config.yaml
rope_base: 10000.0
init_std_down: 0.0
final_lr_fraction: 0.0
Each number is 128 + 24 x the weight over its row's rms, rounded and kept within 0 to 255. Layers, rows and columns count from 0. Numbers have three digits each. The size before them is the row's rms in percent of the matrix's.

# down: layer 2 MLP down (transposed), 2048x256, rms 0.174, rows 1765-1817, columns 0-127
# up: layer 2 MLP up, 2048x256, rms 0.187, rows 1766-1817, columns 0-127
down1765 101:152105121119120132129138164099140192112182138121067138150118128141181172143166147174089154133119088183148145096155147125130115160098106154109118099114113125106095108137130132158125147148124125120123113095122091182162101176118130136073120128132172117100122124109091140069142148107125110140154087113092097128105126158135139129141138123139112143119110130126122093129118120104164152147111
up1766 106:074117138137159130142183132144142146077120145105121119100097153161110156155116103130133119095081158111105123135174137152084133125096141117128124113160132105100093149103101165138138147140170121163102219119116140121081170143097119147145143099126154128144120129177145146101112128139145149103162118102123142153137126116154154127182149157144125133128174139128129119125128148157183152110134
down1766 101:066129107116109142065135115176136163142147111126052154119096134121138173106111151135089118099120135129119125143104125100125097108166109096132149100101090132133124114120157103131137154125155144140096131137106091136145120164090146154126123116176166096123089150124130113111143127167182153135126102120138086146110116123108132139148114096120141111120120143119110110165116136161141101124196
up1767 102:104119138103068108129156145116114079132145108110164059142092129142127142132127148174126081149122175115145131099124124117174104141119108134134108164101153139114131103109131099129140160116149163135113143118134109113110130096147151109163158127122071141149157089151100114150117117104129123104133127123149136168174143108166181115147099131167157115059155159133129112140102142120109145167161
down1767 102:083158145139162163060119132098160150097128126132155116088111106139142139174135133112139129145116064131131121100139066119156074123115120115080147110179121193181100122098146143138142153137099144137123116146125091120118105155121124163120137139127154166151099096153099137118105100168124144112130170114108124152090130152113142117131167129146096100117133156152133110128107091112125151132110
up1768 108:121125154139100121107150121110126125109161116153115069158119112141144056162073118137111137122099157093103117081135109148150120122109111118181071142092114112126118129114104143148134110113092139116161125164139131132143117128160109088116156123177141134114114106094112117121114111130108152146153155151165179161112150121165140102148117192148135126149099160140172115104143157117122129107091
down1768 106:154103147132170146095117150129143156114109116127115164111121112147115105102120141134118096130162119189096138109115103140131091138127154127130120098137151204144147112125130118138094101033086095106123103145101092087146142120134142141129143128132153120079165159129157096079090105132128095123168115104160140132168120115132119167132088140120131161128109165138133160145114124140117152153101
up1769 116:132117135173097160144129125148120153127107117153166094146101120084139126137104135142159132094078136101133092122121135129160175131119105134108131125072119098136128198176152107112112173121163100104158170110115110129121135153153147114141102098087111118138109140147127130119161140136060112127132132145130137150149124107196116124139119112140135078136118122143192112138131128122146103158137
down1769 107:069117178170146183172149131120149141119099122134120136154118130165151166140087133113137115129083111159085128125102148135150159140110145132134131124141186099104107147130125139134135172094077107110188106132138134124087153124136137143147128107107124126116098099116087129135157075113129140159130143139151104094114098126099167132094138102146098158156112119115144152095137150145116125159117
up1770 105:141136139156139125072126141143149099106136163107106077124128108126148126100080119125156161081155137129161127155151135130092142151132107164129154137200146106149149113114151127105137141141118155121133179125164122122151103127103138072109087156104147138096150131117124175126145068148150125137125174177115138149082139142153087118130131176106114135157148127144140172101132142131142096117084
down1770 104:119115160152087110144149121141139176110102104099118155106120078108151146109110105099123147121156103132161127094116122130133121157121153139138049116095145163127105141141118130092084150136158171156126137171158137124115121091137153099162092156128147163115166162119142150131128130126125106147136152156134161140141137103105127160109133132127135117105122118143159173140115166106164138133111
up1771 104:124159078139142127152105108154163111122121115144103127118082134151167132147082155144127152113122132137108130131172114152129124122136159165108147138109137100167112157138116088142150103094139130130153129117076129132153132122121112112075140140158104119129090125115087131166095130139120094113111137118163145148114107171137146120129123164135163169108153097119140116115142107143103150112147
down1771 104:146115142090101123170171156174084139146118138107135150099135124143093105122158125119143133139106121124133095129166139127133120146161103091145101141201146116071124093164097157142127151113127148115201159119142077076137137134156158120152122127107102101138088126068114136135178142168143128116142099166129131110105128132118148118077091100131143144134147132127147142155115146133092095103113
up1772 096:096078115152112143121145103139116142113113091130132130118164087129173109127147153175131168129121127116148080098115121125101122102152147111129087151121085095140152101158120139072208134076154152109136145085133133086124107123151124130134129147084124149127145105166139146142118130116095172141143144140146155091150102099129139111117156124115117122085149116139115178132115120171163124127134
down1772 106:151125125100112155152146161125154135155154139129120150129125116141097121110126128133098140174166122158135128152118127135142159131114118078152125133121151078129164137111110100121122182102144110123141112129076122150154090123130115162105115106112096114114126160103116153156132104126077105130100091113150162188077122097077110104130130101148110129117135111119111139131145128177104143119169
up1773 093:142137134116136116152136138153124120124133128152149124104134115140143113089131119137113136110115112148118140141145105188094143106065161107158154106139144138115164155099126115110139111117208132147121118166124109167132134137115107083141119135181094085109166127142156123137115131103108144117128123170136105142110085115122124117120115139162114110098131173113153127131127117094100154153133
down1773 093:107170117115114101107117165177156128122145129183129111133119095121112134095142102124079090119098162131171166133134196118076167125168088127141112136114129096157145094126148094146115110143107149122104142134156160094087160145154167110129123110171093130106128167141118127151115170091163163098124080142153123122122094116136128123154109098124117127123164134125143154168141115138134152148122
up1774 095:179134170125140166142096131136131113150099116140188114128106115105126138143144120095137138101146142175153123111119108151137162112148116108112120175128083141125138134146146107118168146156107117111127160150193123142127148112155073149114099133119151157109111109164120141127136124185120103099121133158157117136112112129143157106156099156153129091124167106100077125100119100106151121101127
down1774 093:100126120155144095124153163163147141137101162140144114117124103121099125145123115117078103151138047125140101174102127088144161110181106074126109112139134144129133111166139131140132132140146111109129106110149089113137112126113117156091141114119120143172067128113115135125154132152134111146156090123069138151106122112160140144110124140116133143074146169147092093144082107137157115147131
up1775 089:132119170137141126152169123095151139160150094129124113135127139106106127124157127110142120136146173097142164078099110160119122126135140068118122148161095159144079140129105176139106159110103159133130125161096158139129115153146102143155111125092121081137129145113087115175139097097136142141137153137161147095096091147146168146121117149122117099104131119127188154115140125139162162164104
down1775 097:137172102147156115110142089086145084137137152136125151120118114155126118108115122138091161151152184091114122131131151150129102111098118114133113137154118088130169155127100121102124178141150173116139134152074100168131154122128143139152091102091181159123089154117130143124106111142151120121129105126122155137132126147096172140089140149116120087098150107115136137109149129155189174117115
up1776 105:120105127149145139108134128144131168128102134131101147149134064112128117117128132098159133141105062153118140144089102127154098123108076138121147122126150085130132156141145137131127111136097118122115144115157127120153107160106118187142133123154122141138159132115134147120126124079125142086161088158145159129100097148160096136123141107107131168142134110116117160073153125117093089144104
down1776 105:167104137097146141165166144116134106132196155114098112101151136117102179103130160144124130117140094105152113127095155091122137129146157101162117092140098113179117097097157074079128130153127118135124124133142126103119140151124120125092100156141081110132128164150156143150178091104099120136133124097099098140125152103093116109146160112135149085093125112108174095133123142133131121101140
up1777 096:113129138111130130151123132135137179105108097163135134157135142142126097118104144158137156121099129120125125120118168143130139140125120128120153117142104119110134139092144135112128146117147187098134119116136142102109087150127105151176133117144144140113121126121114118144135134131103137090124109164140126157117158123167128160129078121156152174116204118148120096099162112119126100112111
down1777 096:099120137104155144095127099140146089149186151123122098118148127131134166135108158111135182147093132156154162113140123124134142123120171137196124130126143113098127143136094143133139110186149093153112146094119109098158160146150091110155132183164125103102103144172156131151154163129111153131125104138128125110124140153140123181072119132119127113132113120136119085153137114134100072111118
up1778 104:097124144137142132139129130125136151080103127144157109156101130138163123097171102144133107135121085071148158123117142113203135122114117166104100058138101140119108106163103127157173148128126113103170171111110128109126122122119168145144150096112106145149116110154163145111076117129120096132105114117121110092137131116096125112096096107100126111082075135165104148118133113129104089101080
down1778 107:124127123121164157113148131103109148084161147164128118089125152141117133097108076142149176140133123152138134185092172155124113140147156170098106108123126102090161092115156089141098098147127133143105113110092147129097152111113117145142141149128136123166123167154147081121119176154142075115094109139138066125144114142114132111100129141136096139132140133116100081164112122130130102148155
up1779 117:103160117130125132138129153135141162119097135153111130111167134130129120156135125106138130091094105114129128128159173121118167134104125114119107111153118089121173129130122133163137124128126072112127131108129145149144107124162140188137068112097144122143074154114106138132125120117120124101129074142147118121132116139178107156102116114108154092163174138115094109097100125105133111134137
down1779 111:130121131137125122152175127091149147133137107068123124114117144094126113124109114142137154148177150122146130126104146125152127138113124130162132131156131120099105084127143103157123129131114158116153154124119143168132156104149118125121137131138123111120102078138158124147139070160130128129146188174158168123213141123124109137093129141124081143148136085063143158118178170155128138131075
up1780 109:142093135131126117131125075104113163092060144139125115157151108146126126124102189137126127116123112124157135092134111123119141099122155110132116154114099134184127104136171126106093124113146110118166100141116078077112146083214104102153148107137086137125096118137119129173130133125115145134129109137108133158150127165122155144138094167157101110125161099122133119157116122136132148131115
down1780 102:121088158134123148114130076133148138115116144119140101115164142123135102144104169133124134135105107151160126100132123118128117109113121150143170166069156092147099081105152116132086105120160088118151089092160084176130115078125104103138126076107105124152146129120077132127092094194116104148158119119145135111143140135090122175120110149090109080159152139129137174105098135145138125108137
up1781 086:145097141145179155099190146131160113173139148102152147121165116117138119105139112099121111142091122143144087113152140118130153104139160103139112143115081125127121122127123092118108107116118109105105149158123139148169115139159112154107156115139125102094095127084136162124144084122126147081143129123148125090168141096161126120157169146132093138095096132115138112132116118115136089106123
down1781 092:104118160135136081140126128113140130165181109153189159168114122111087118124145084154090109140146109126134171147122103127130109100158125096125152121160105118126122111114147112122145122115123177120134116119144095118105095147128097106155105138154157196091124087144092137150144091127116132102110083143103144115112136122087111115104117111119125150107147094089108126139094073123155145149132
up1782 098:119167107115163130122129064116135082136113097112137148151136103135105133117145155150074139089137102172118102126141121110124175126114135157091138088115139106161166114124114129160117107112120146143109110164105141102157132129087101122130117101125114125152115162099156106158120126143086157134073159153138068139127114106121141143131131093074142167128130087139126156144143114148120106122148
down1782 093:114124112154180151101142130157121169170150111131104120119153133119141124157126128115142137129153117116115129135080139114158139118121170167170149145144166104135125101109061134171145141112146114170140121105119136126160129157116118107114132120128123107146163098127089147077153114133165163121110137096142131151118159151174147102154102139123126072114096117114120084120099135084142108105166
up1783 103:095183163143182128092128158103117117131115106120182140128091153135143139144111147104156167151144142124162125129123102131174135158139151128120142116114111124159154137107098152139126113089092120081135137102096124117137080132142077153112117105132100125128137135144125133119103117089109118134095151145186142102137153105116088145121119148184106120145169088112085085100103139086105130154139
down1783 106:144124105064141109137109109065161115140116093139121112171139135131084122135061176092130110110134116134148111119106128093119117126095126170131170103136137128141125141146115137163078108085134137092148114106166167128121114121120110133093113125111110110127104082142115150129129182099143153142125101115071116107119155117132134184151119178120099135121141122124143177139119089152109083139118
up1784 098:116170087097105101101158088142124145093111131111109130139167116088098126098129155111164073151119128113141107158155160099118121164159077152114147114111112139172137130143085121159152135125138125102119181123145113138177140164143155113126115156107170151076140141159093161128154158140131128163150137146156117169132100119134165119144073184147129157143112140162168145172117141103172149150139
down1784 101:156124133163108160111128182134137141172173107123150139169171097083136095119116154127112135134116098128096139134145128143123119135191078124177145135110129103130171116114127130168115107100141100131119138132123180133155166134094137150130124162148120151149122152130113193115109092103113079109135131140096116173110074132136143117153153125181128145181154130122157137131099111132122115140128
up1785 105:116127097141147167141127114136112142112137113136164156152133120151118180131131148105117124117127100143119155148126126151141134149126167091151151159117150201141125138082146130139108154169106147121121163144140124119111093105130108111133096143104120138161094142092106120168161135141113125135093118150108169144132101109154117133110131091133122102103138126125104151093170141126140122123086
down1785 107:160169133136145121132092135090172088145104118118123116135115114104149105140115059118148096172155127152133164095124136079142143109105120074153123143134131097137130090148126126131114114173106092142126113139129117085126117154110117132095147192155092113146134112113160147134094125159127111110099146087140112124107152184155132127124142081160127121097114085111120154137137133137110141126058
up1786 107:088149149148160147103140092146110188115167132142084124129149135111172129108177181125117131127117114121113124158125136139099151134101133118123116137128128114124112119139093130135151127105133107101157154158122107113108088132145118152127108155123174142135136103082112144150117071161091146130156142113136146122096113104134116127139149123089143150133143133075147146145095128126133160115126
down1786 104:098159139121087156082124097129092157130120110180174104156114109098134097113139150131136104113189184143088147098096113107122127169173130107113120131152148096146159122132117148093123132128135127136114183141135140097111106144098152109143179143104129115099146149153126111096136134116139109132149119136117142136139140130111114147129127116113111136151119083127133150172137151127144144082143
up1787 098:079142147168158135097128118120152149119081136134084116130129095116151127143150107122126134123084124139099130122142153160165169168133143151136115126118117118139156139133143092102158097138128163138132109134147107145121141079151103165142105117125147130163156122099136176154192094118140088174138108156156139135131157113106153114177115119098114131139137149121072145097149125146119135188115
down1787 099:105164091107122136079126113063101160118123130129159138139145116075134130125146115120139128126114096077120114120117109146125164118092129123168162126104176083135083135105123132091122136143144126132135134148120131168096144122139133111131212135128136152150131123137115124079160167161156105135098097116110132160107092088175131144131123126141137129085117143125143120180153171121152084106087
up1788 095:108123127174097138085172101158100128095116167114163143104106124138109116105124140119089139122139164113162125120144139137129136117117115162164103137104069142131140127085139124094126144134139155137133138154136131133131100140155133138148150153094130149187158144146092146126117163103095133121139167119123166070153159083126132148138141153096095092129161128134129155094122111080125110153150
down1788 097:089139146145139117147113125165119130118160090102161095121150154103083147115133129115099096098101094163101086131129101208156112100138102102109164111166142125139128134131147124134133110094120111135167148060141150133143086136145114123103146115145128131124128097134084136077124118138153135133135099133153128117069135069168148109156125105156142122087103140129122157127095119137120101102165
up1789 105:155145098104123122129154142114094119154092069166132119125123151126101167160161118148119117124138151115147142151157127136116114120163131160133159090171140154075143132123141139128147114155147099051131175155096150114137117146143112121177154111105085170128097123145097106152188121107079118144177127134099092146111166201134098109114144139152105128148099164151131151134123112118146114132165
down1789 105:117135144133128088106099089132123140128090106132136150156112067130126103054162131124099131153169146137167096079080164185104129163164150116108124110118132115125114127120106084143144151118154142156147119137107130109144121122100147133110126100130133158121109107136129118154099141116116140103116117131118156137154109130145136135143133109141121079127118163101096135122104126128116137112174
up1790 113:111084141147129116122115099147148098138125120137106098147141127167134118086094146100133138136130099103130160094110103149134144118104172127155133135139100111131125134138126070118096151076169126086113133140110153111133138070146123096113125158145150147146101130124147121149125115115129123086124106152146140148127155133138144176107130168129135114090121174124148093121106133081137165142133
down1790 108:107198089147166158128073151085120131173115124134146101132105138130134105126080120157123141170126145156128117186117143128127121146134172090173176100137142095107078121124142091174082134110166123151098134105122111127148104135054135152065134111108113116073130109133103151119137111114132114104144104125119116139110144118121133100131121094152154126122125133146142123155110144062112131146147
up1791 092:119110142162131127141137170147141172149125132127122112154135115159124139152093135112127125114168160138148144129146137092140141135117160109134124114099153159094153114158099148122131119133103118137116098125132111144149123121102114132152086154114108113130112160132161125152101107119142086134137168149167154140149112154128121096114142131098126088099066184138147174086142123129109117136076
down1791 085:120101101080097145162144093103120051117108077140163162139124159106148109113185135147075134117145121124154128136090124144125135143159117152128120132118117107157143160071110126128159116142116102144169115126154094101157140126114134114118138091091092145072146115137123137094158098136151110123143146122148123175101120122155150136148143109145095150132094154113091105084127143155157106111163
up1792 106:112166097094135186135083109112170109149129132104096092166125114094125144137156162142103148128102128120129110124114126136124111121098126093167120116144080127157116133134137124109126132126125149111119105124098149137144141088131113093145149094166121116164134145098130112147115090103124101106090094137155139174151147140101115137156159150164119117148137106132092156124128150108143105119139
down1792 105:100113188139136116179129119149157115142132100107095121120148073123136141129150105119126132149123152126124131106135125139102133121172150130140137126063136132129138110111108100112147146092121105156145121138121140154108163100107074128143120145090136168151100112153138122129143118116117086145148116134115134110115095154118161112119158120130094134127147140100086142104157129105141153115120
up1793 104:129162127099188135176152104160128173079111120138149133087144130130148139112105120119147111107139096097133096119127123121132108123125106165136097100101101131155115139097084111118191088165125134096106188148121126105164114135171112098163112117116122126131105082115154131102107162162103120128162109101108142121113086116107177115157144128097115159156127099150179109119095103096143157160150
down1793 100:153144119106133126093135159139151171157151104132124160166141126202140107135114094130090147147140113143134140153083099128142119138128117144104188091125102124149129115118139096094119125129109153163178108099123123093107145124086141128146109166142092113072132146135146090124119150100101094169167157084159165156116100108170167116129106095147142145120118119129076102161119126085100148172121
up1794 082:125099107137147135165141118120125188144149090153104117154117155151093122144109126111081166165117101131141074120124141169107121138115102147101168146112166127157115201119141104091087151139147146147141146122117103120117134142170134115160162112094143148164127129133127081109151140095154146125119110183108150129147092177135152133107123125110135139097106140110138131120144166133097135135146
down1794 093:087128102132127109146129152122125106105139155111129119127149152096125153118135139117196111152122176093090124139139124084157151125066104149113128137149111103108119116111118115110164107109105129105144103138102096125161161169098105107152091170105105136159120108137134104150104138109188143119154145102073183133182082108111130103133126149118109163114106061152106189098126108100102116109125
up1795 097:105105136162143145135114130124140140170094132145153110163117115110141100115136158142144172110091132120146110116139123148145149142120160064155114147132125096159098117129156120085101136087161120118166144147134103071130141126114164115141119179114099106134126184112137150100162091120166114142129182119116140108149124159137151102104153108132102063134115124115155146126151104104137133081146
down1795 099:131140139116108140147122161127101122136152093120094168154119132113089148077112119132130101133129114112150099151128144100136162141112173119123142165152152130132139107104146123116142075125114123133123143073137145138136168163146103121144111100158122142144092172104095090144147149118132162137109154127133122106120142117127127123121058122144131137115082122119110123030101136129137149060094
up1796 100:138160138116148140131145128125113092120142087150098087118126147139106089144133137121135068125139110118116123109149118125131133099123111181151127108124088127080123105095115175174127146116117136125108089109126126118133110104092117113114116112145123173144097150096102104110153130144101158123133152117130153168140129135119188087116148155106157108160128142159130139139171137086081149119121
down1796 100:124115119108151120175097146103107114118137164139110124081111146151113111095128121120172175116095148102122137105103138091125132159139108122152140139142124101148134115132139126141137063199085100107136141118136130136099117169126145130128103141104141149087146133139193111192135118062149152131142109114167115113127097171128139129166106114122119116123147115142130122160137133094088170141149
up1797 107:131142147175131173119138109089076101161106105121122106125160147179201096083142130133084149132145090120142119117173146122133128117134148080080137173131110134117104139118113135109087102155150098161101091126191136141124117171123111085140088134134101128106134135144128158093108084143115108079115137114116104154110151169122107128113129112135135167149142157131119153135151161095132100138102
down1797 108:162128154087130121144116151133196143116118168116119132169149145146112160160105139117157136120122147169107157114112102106140100092127148139147101145110117133134103106137115178147098118111118097103139122113140117104145129143141149142138114097118125104141102133128171137150138091166114128170108143090093129155156144122169144101157107149090144143144126114126096098159098110108102137118130
up1798 101:130151133179098120134131141124142124117119112163155125138110141130106134068136148129119164126142124129130135092136143111095105138182127079085122137132094173088133166157130124158101148111165137082067091173174122150150145115110126121123109114153146128107114136181133152103141136116113094139069126153113117119153139140141117123168076102126137096098102134044127132159093136121139112103116
down1798 097:128169098134148094107134122144178153110137147143113123145162069124130203125142136122120136117145154093143118148136090162129142151116137102162111110135116096109094166137118129153135132112150132140161120130109092129175152155107129142127168126136168124150140140096134143119089102127098133100095132135114132111178176145114097145115085109134150156122129161159106108137091107102139118123118
up1799 099:084130103149101141113105139144135105100135135152146146158105109089094133103148132146127128118120127137096107101133136120148120144135166148113117175104111167146129092118111113129120145099134094116177130143122147141147087110147123139130157139136094135159124147101170118086152115112117126173124148150133135120098167148140115111124168155160150123119130106154109146113122147147110128126146
down1799 101:092156147101115107167100141137112129146113161102122091104124099103123127094130122136097094145099103156119116093062141132176137142166100117094137150190107073121138141109130140107100130066111144119114172136139150171116126098084143136138161128120162127110124115170087115102133145116110100145102097155117103111162140148124169102145113152148135133123172100106120116134180131105114134103140
up1800 106:144063117147157126120127082164102120177137149122147155131121100091119102140127159150132117080119147126117130110108134137100104137161168127121111183086115147111109067117136120126082120198150127165090115136116130131144161116112136084140131102137149125089137121129142116153093116167127106096121142112143130104090146134160150171122115165130135110109118160145124073128133133116101125118096
down1800 098:129155125120103125122104082191119187123181116132134133166113166139153134137132152140108131111136099150153157121134147155131126104106112114170112134124161112100125172121142123147138117126115106088121088104111119147159121147121102125080141163148135143132079158140121148110136109133175129109088120145099134141102109127104145134116139109146117105116111093147150129113132095102100157111120
up1801 090:113115113131148144135126105099123167093150097117185156106108125093118142124131117118105137111148143121142117123129117160119161121117091159114119117133104126104182130153106121155160125137171131107080129130138103143108109098111086179181163150084125110136141101152104115135136146113162112135128107127134125096127102141105116125134099092101113104099101133160114131094169140162126144123109
down1801 102:096130131130111137155132153089121152098152137168169123146140143177094138163132121131098152122159126116106088107123104090104144170126153122141130114111119122124180186118134121139112116096166114140149124128126104121144158156118133079152135105103111116142146127127102152159134142120148150063140126147158124127180113131110089125112155111129145163141148112139112145138121095089114108151100
up1802 111:082081131067090127119136142136154095105095151118114120092143159179150115129145116119124093165132124097132123113142156110086133110118154167131127155116120118126187127118117099119095115117138132143096127131136117111133179095134107114140104152133123142143115105115107130103098172110135122153150123149136130178129157112158113144103141096159128143129092135154177110101149121175126130150146
down1802 107:128120134065164160144112102064140153113148119100144098150142173080062178140111159116124123158087127150115171101096106128137133089124163155140117155121098163160124087123174096151104158150186146158164127155134117141134154098150142134150118079123093135124150098169144126106133096094115096120112127088159094108141161093127119106095159127112091140107139121095162127116120160135138107130165
up1803 090:110110123108133122132131079150134127102117140155121161192139120120152137173120155127101143085129118125124117094117125150143137132112157114139114143091110138187137128088137142111128143120130166171106128126137081105117157118137120145114138154120123174147120129111147125116130125137129113150100125131180078117108130100108145112150145150136138162087132112147142135098172130124066144148137
down1803 092:102118151124148108107092184127132126116134138147097129123163129127152116092094143149180144136134137070129147156086127117159076129156140141113092173161182082128125130112136104157107127135132174099093142092129143153166138131122138077135123146147141158112132140179111110142139116108141138082154128113128103131128074142136135172122109140135166115139126109115106128137145132133139118116139
up1804 092:093161137191174158172078160128112121107112099110091103137154107143165127159127111116158099144093092104130133120116131122138131077170125101122130111071095106169125120150109109161132104148116169126158159142130134129124125115107139096106122113117121152147081096113140166107135097141142129115187150141114108073155098118143093095109163105154146108120145112112102120139116133136118107160114
down1804 095:088146123149146132088119132159102089116092123125084108092142128228136114145138083133139120111144140164119101097103078138140121129185198163115140149136107136171139146107123137140149159136145099139145111096157119111142102115108128166126085128143138119102065097156125150102090133128102156139112130118107116123106123142080097127149118158145135152111097100112120181130122150115091172142100
up1805 097:104095175129132151114111179088176119169143128113114108128118130191101144128139148109083178155113112117135160159176108122139136091128151163113087129153097146091111107097109096131166174144160126153181134108142130110143143135122128132106151105121116110131144117107116152129135133126109143152125129162163102122119133109113157159097145110113149093154114098113094146072172167125137146114131
down1805 094:129143114152086158154118182119119142115145126096109091136145142156119140175171132140152125147126130135120125106129099148124140150146156119140133163159145094092144156141125149112114144127138153164088125139109141110177109126117118117146126147098121141151134163109161111118149109173126110096155127122134170092173163155099143133126176117115126171104089109133134097133112093151117120140137
up1806 091:123099104106136146129105137098119106146114140125116133122141195114112160109146148134085109145138101124141147097151167161078119119158121117160159112160130134151123129176122122133123130151125156134147180186105108098166145124156120178109155115121111174095117122099136136133130113120121106090112150144112099144145129117065152108139101155130125147150139108116139127167152164116130119106135
down1806 096:157142159105119096137126114128124072073182174111125079089110095151127098111125150153141153128125091130146114110113141144130142124113111128148105132047132128049157130115127107141131183158150088117119109106139169166119153117140122137159104151119114165154123138174123076137114151137104133108132120122142150113121091148150104109128097083145137097127147110104148125116106125144179150124122
up1807 100:066095135122143123132139150113143123125089107116138104079144116146173108098121124158141123139101155111094104106173115145134130089135150127142110149105113037134107080131122108116075098141161173117124094113101110153185107156131145107104106172106146139081087124104102123157132135091117077114138135138093132080152142128146164155106137169166135123144138103131094149107121106100110151175132
down1807 105:153075085144116097137139099130129093128119086109127101090136152144112101137118133136139150140114101120128164107124138094143126088142124150123127094151155063101102145144146110166098143143152149139138163119170150117129125142086112128110087132095135152126099126099133125163118082155089108096073153126125139150138159109094150182127105105138129163139133142112090147182123109099122141139111
up1808 097:115130107125119101135098182114122137170146114091096135158103100116133079096133122141153157145086097158133138131103085119117113150111084115107126156131081134111115174089116127122092118097111109142165124108145132131109111130145128136111148126103135087140186165164131114091137156136166120119030119115123149138113119122121100100097079124129133091139146131128126130156131149065193118104126
down1808 096:145145135118127127130133104137163137112108104117136122137156128168144128190140137066141120133134130067132161137088146136115146112108134117138108116150155094139101096130144107109182127104150136106129167137120074153101136131119112140142079121102127120146100125055170132095062079121072099118145142113144129143154139167131126122154127159132114103109152120095129141131121105143101146115120
up1809 113:090112145187083121153183135082138174079173166124111144143179116152152108142120125091120120116096116110165095137115132142094099109139083106158156183131115149115131089097126066132125121168127112127106111104147131108100151110132125121146125073105089132145144127121136112112097112128123112156115135111139131087122164131188120146138106129135134099123139170172123133112138136092139098120103
down1809 103:141139139106094124133099073148120139125126136128117153122111148085132123145142117119167123129104126110128116166166094117075158091079098114128098138109119098122161091151140091118165141101121117136122140129111120126122180130164120166135107148107091114125136153124107119130138150137133117133142105102105107104126137129096151105095134143129092152099127137136127142101169143122112146137072
up1810 094:094187113164131107152124170127105104131092149128100112064123133115119138148080106156131137127124143161137146130129167130135109116098115106100138113121123109132157115125098156136156105138091107142166133131105087141131064104133103127151122101101124131117111165094136095158087113134120108155156129128091119119099113150115141172109104150096111145116148154156124076115131097153060117107156
down1810 096:145100125087144179129120096149158127143146122141158136142132138145131104172149124131154184160133108152146126130110140125153148132118136134127143130151142156112151110098121125138127093128169178112116157173110170141141102119148137126155108125174170106123171116144069157112141164142132085139067114110112132147112098122109114148132099124159135164123126102126122122123090087110180144149164
up1811 111:147095158121134144126154156102102181087112132110102142167117131122118107100105100113131098111096171125113130164143102148150135118130112074156126070146127120104176130107106152124124098122126072094102124116172141141088127112150142113135102109098108143148147120124097116132107122114145104094158135143098107132070089099128132113128078148077095145129126137134141116133115088091122120090101
down1811 101:113154110105079137132089114125123152111076126171166145145097137185117133097119146143117153103130093112173164136093150117124111154104199067136156124146150127120097096154113109145130100131139136141097115153084179122137152121102112104137130127136129097127143147145160106113157131149104121122177131112148123150105138145131137161178161068165118089084109090119115087129106143124101120193187
up1812 094:112135155139113118132148148103108094123120162184122090126162118087169127166117096112141116134129156179118126121121131164114117127112141155114133122106157145124112132112155112100153138108145165122166151112128118124140103086120107112112134140101146150135150074082130064086155083109091155114146134148137111120108139116123108109115165168136088098136141143136193118130154119123153143130107
down1812 096:092122144151136149149147130159102144109100086082156154129114098102081137098116090169100100152126094161141138158110135134096137116151135094124162145143153151129142134111134110110094155113152127125144053153172163117107122110120131139133137168071100074146109142139150131131153145138144093134135116100136118144119147112166091097101171138129152175080134118133064097107130137094145132121139
up1813 100:067120093088118077111087128137130124106123130155135097127117101115080158155163125118117110106064121094136130103105167111110136131116131105105115145136117130172123154166158117111165153161131153132133176151127131169128160118174145128105158125112157135144088177135145115117155189120142115156102097133109090077126105087141123139149126150163134124129071116132116157102124123144145156140096
down1813 097:169134117149114152113190148104084145125092123141127124125141129133188151113086076132147135132141111179122099143122123154119162137128124114101095137101149145115134103108090137149112101090118107096091124127122125133128135143115164176119144073120135100118182116146100160162159089124105106098101134127108161151160155137175127114114084070113097176144113119147097087124133183143122123110137
up1814 093:137141114102133156119136120125120108126109119116107142080129099092066136102147128119084107161105123146166125102123122134134141120099146087091112099130100146172139105129123133152086122105135145113099151135151148156150139122124114136148126135121116137103145126119137125111126130131112040136083116132115088104131150087142157106127116113181164117092137144160139174115113104117112118093118
down1814 092:117101111109149099114137141151153103099140166118135086135105161115123115124181149116095123134143113128098157188132138151127120158135115162104127097073098109108124148109151182082119158159096087083119117071097142117141151105162104155111132148110140148107160167207117107143104112061124127092104103149144118147106145142126157100099102086089165119110120169133109105102123142131144156147130
up1815 101:097135074144174126161109101145123124149089150160107139104152161182125146151155121113106109168143111141124137150163164130131130140131136170090130145160073106161099143072117136111142145131141185143124172093138134129144120125144128115162124105142147118141096129113170087134121098167117155131134105102139087125138102137135175171175157114166148112118108113138111147100141153145185114101067
down1815 097:154181177174100136125136131098147149124164106109135107131120164129109165153153177154144135117173143110150154085132126127114155115105157101103139100129156163120133144141082143168186100135142133102093145172150150124086142161129151176104128107152117138160138129139102150129108168124157082135103148154090166124109095113140108150151119161134135141139129100107126130099144184137134118135121
up1816 106:110127144125112100170095108094143170176098112121106132133137133140089151145160147136149114122162125110121125120141142114189127126127117127145106147158099166158158130156174090148135143057157130122112118129111120116110163144145138100125103155089110151081113127090145175120149140096123147129138148066147176122113130130086200122127090151147147107106149169147065107158131160121114140124133
down1816 101:099159133185152108150117080139156156159139105152099122102106133116109154184154159124123175167142086131147112146164081110135129120122125152165140140047083137124172117124151175126131126089151128150140125078127139113140112115110100090150112111068131150152109165084107125126137146136151083151156081122144143115124171098105117111099176145150149093115147135097135150085084111131177086118109
up1817 095:093133156135102116115131154166149125105098098085112095153132115122147090104204102150146136125092156102147112113146209136138110132153094130119161135155131106105142163123123125111125122204155112145148149127139132133122115100112105147105121113150154113113124091150154111061124151140105114128076141096148106154092116149139112123088141130164093090120131160147145150111087148145102137129139
down1817 094:136109068106104093142130179138120137122109085148187143103128194136092078095151176106107128162137123125135080125112126139118147120141122137124115172178138135111151103130141117126156148109178124131149129137126150123141128122163133127126125125108088113112115108110152140157141100159095127158117139124144110104120137124188142139127173082137148138136119146158111153151087102079124142181198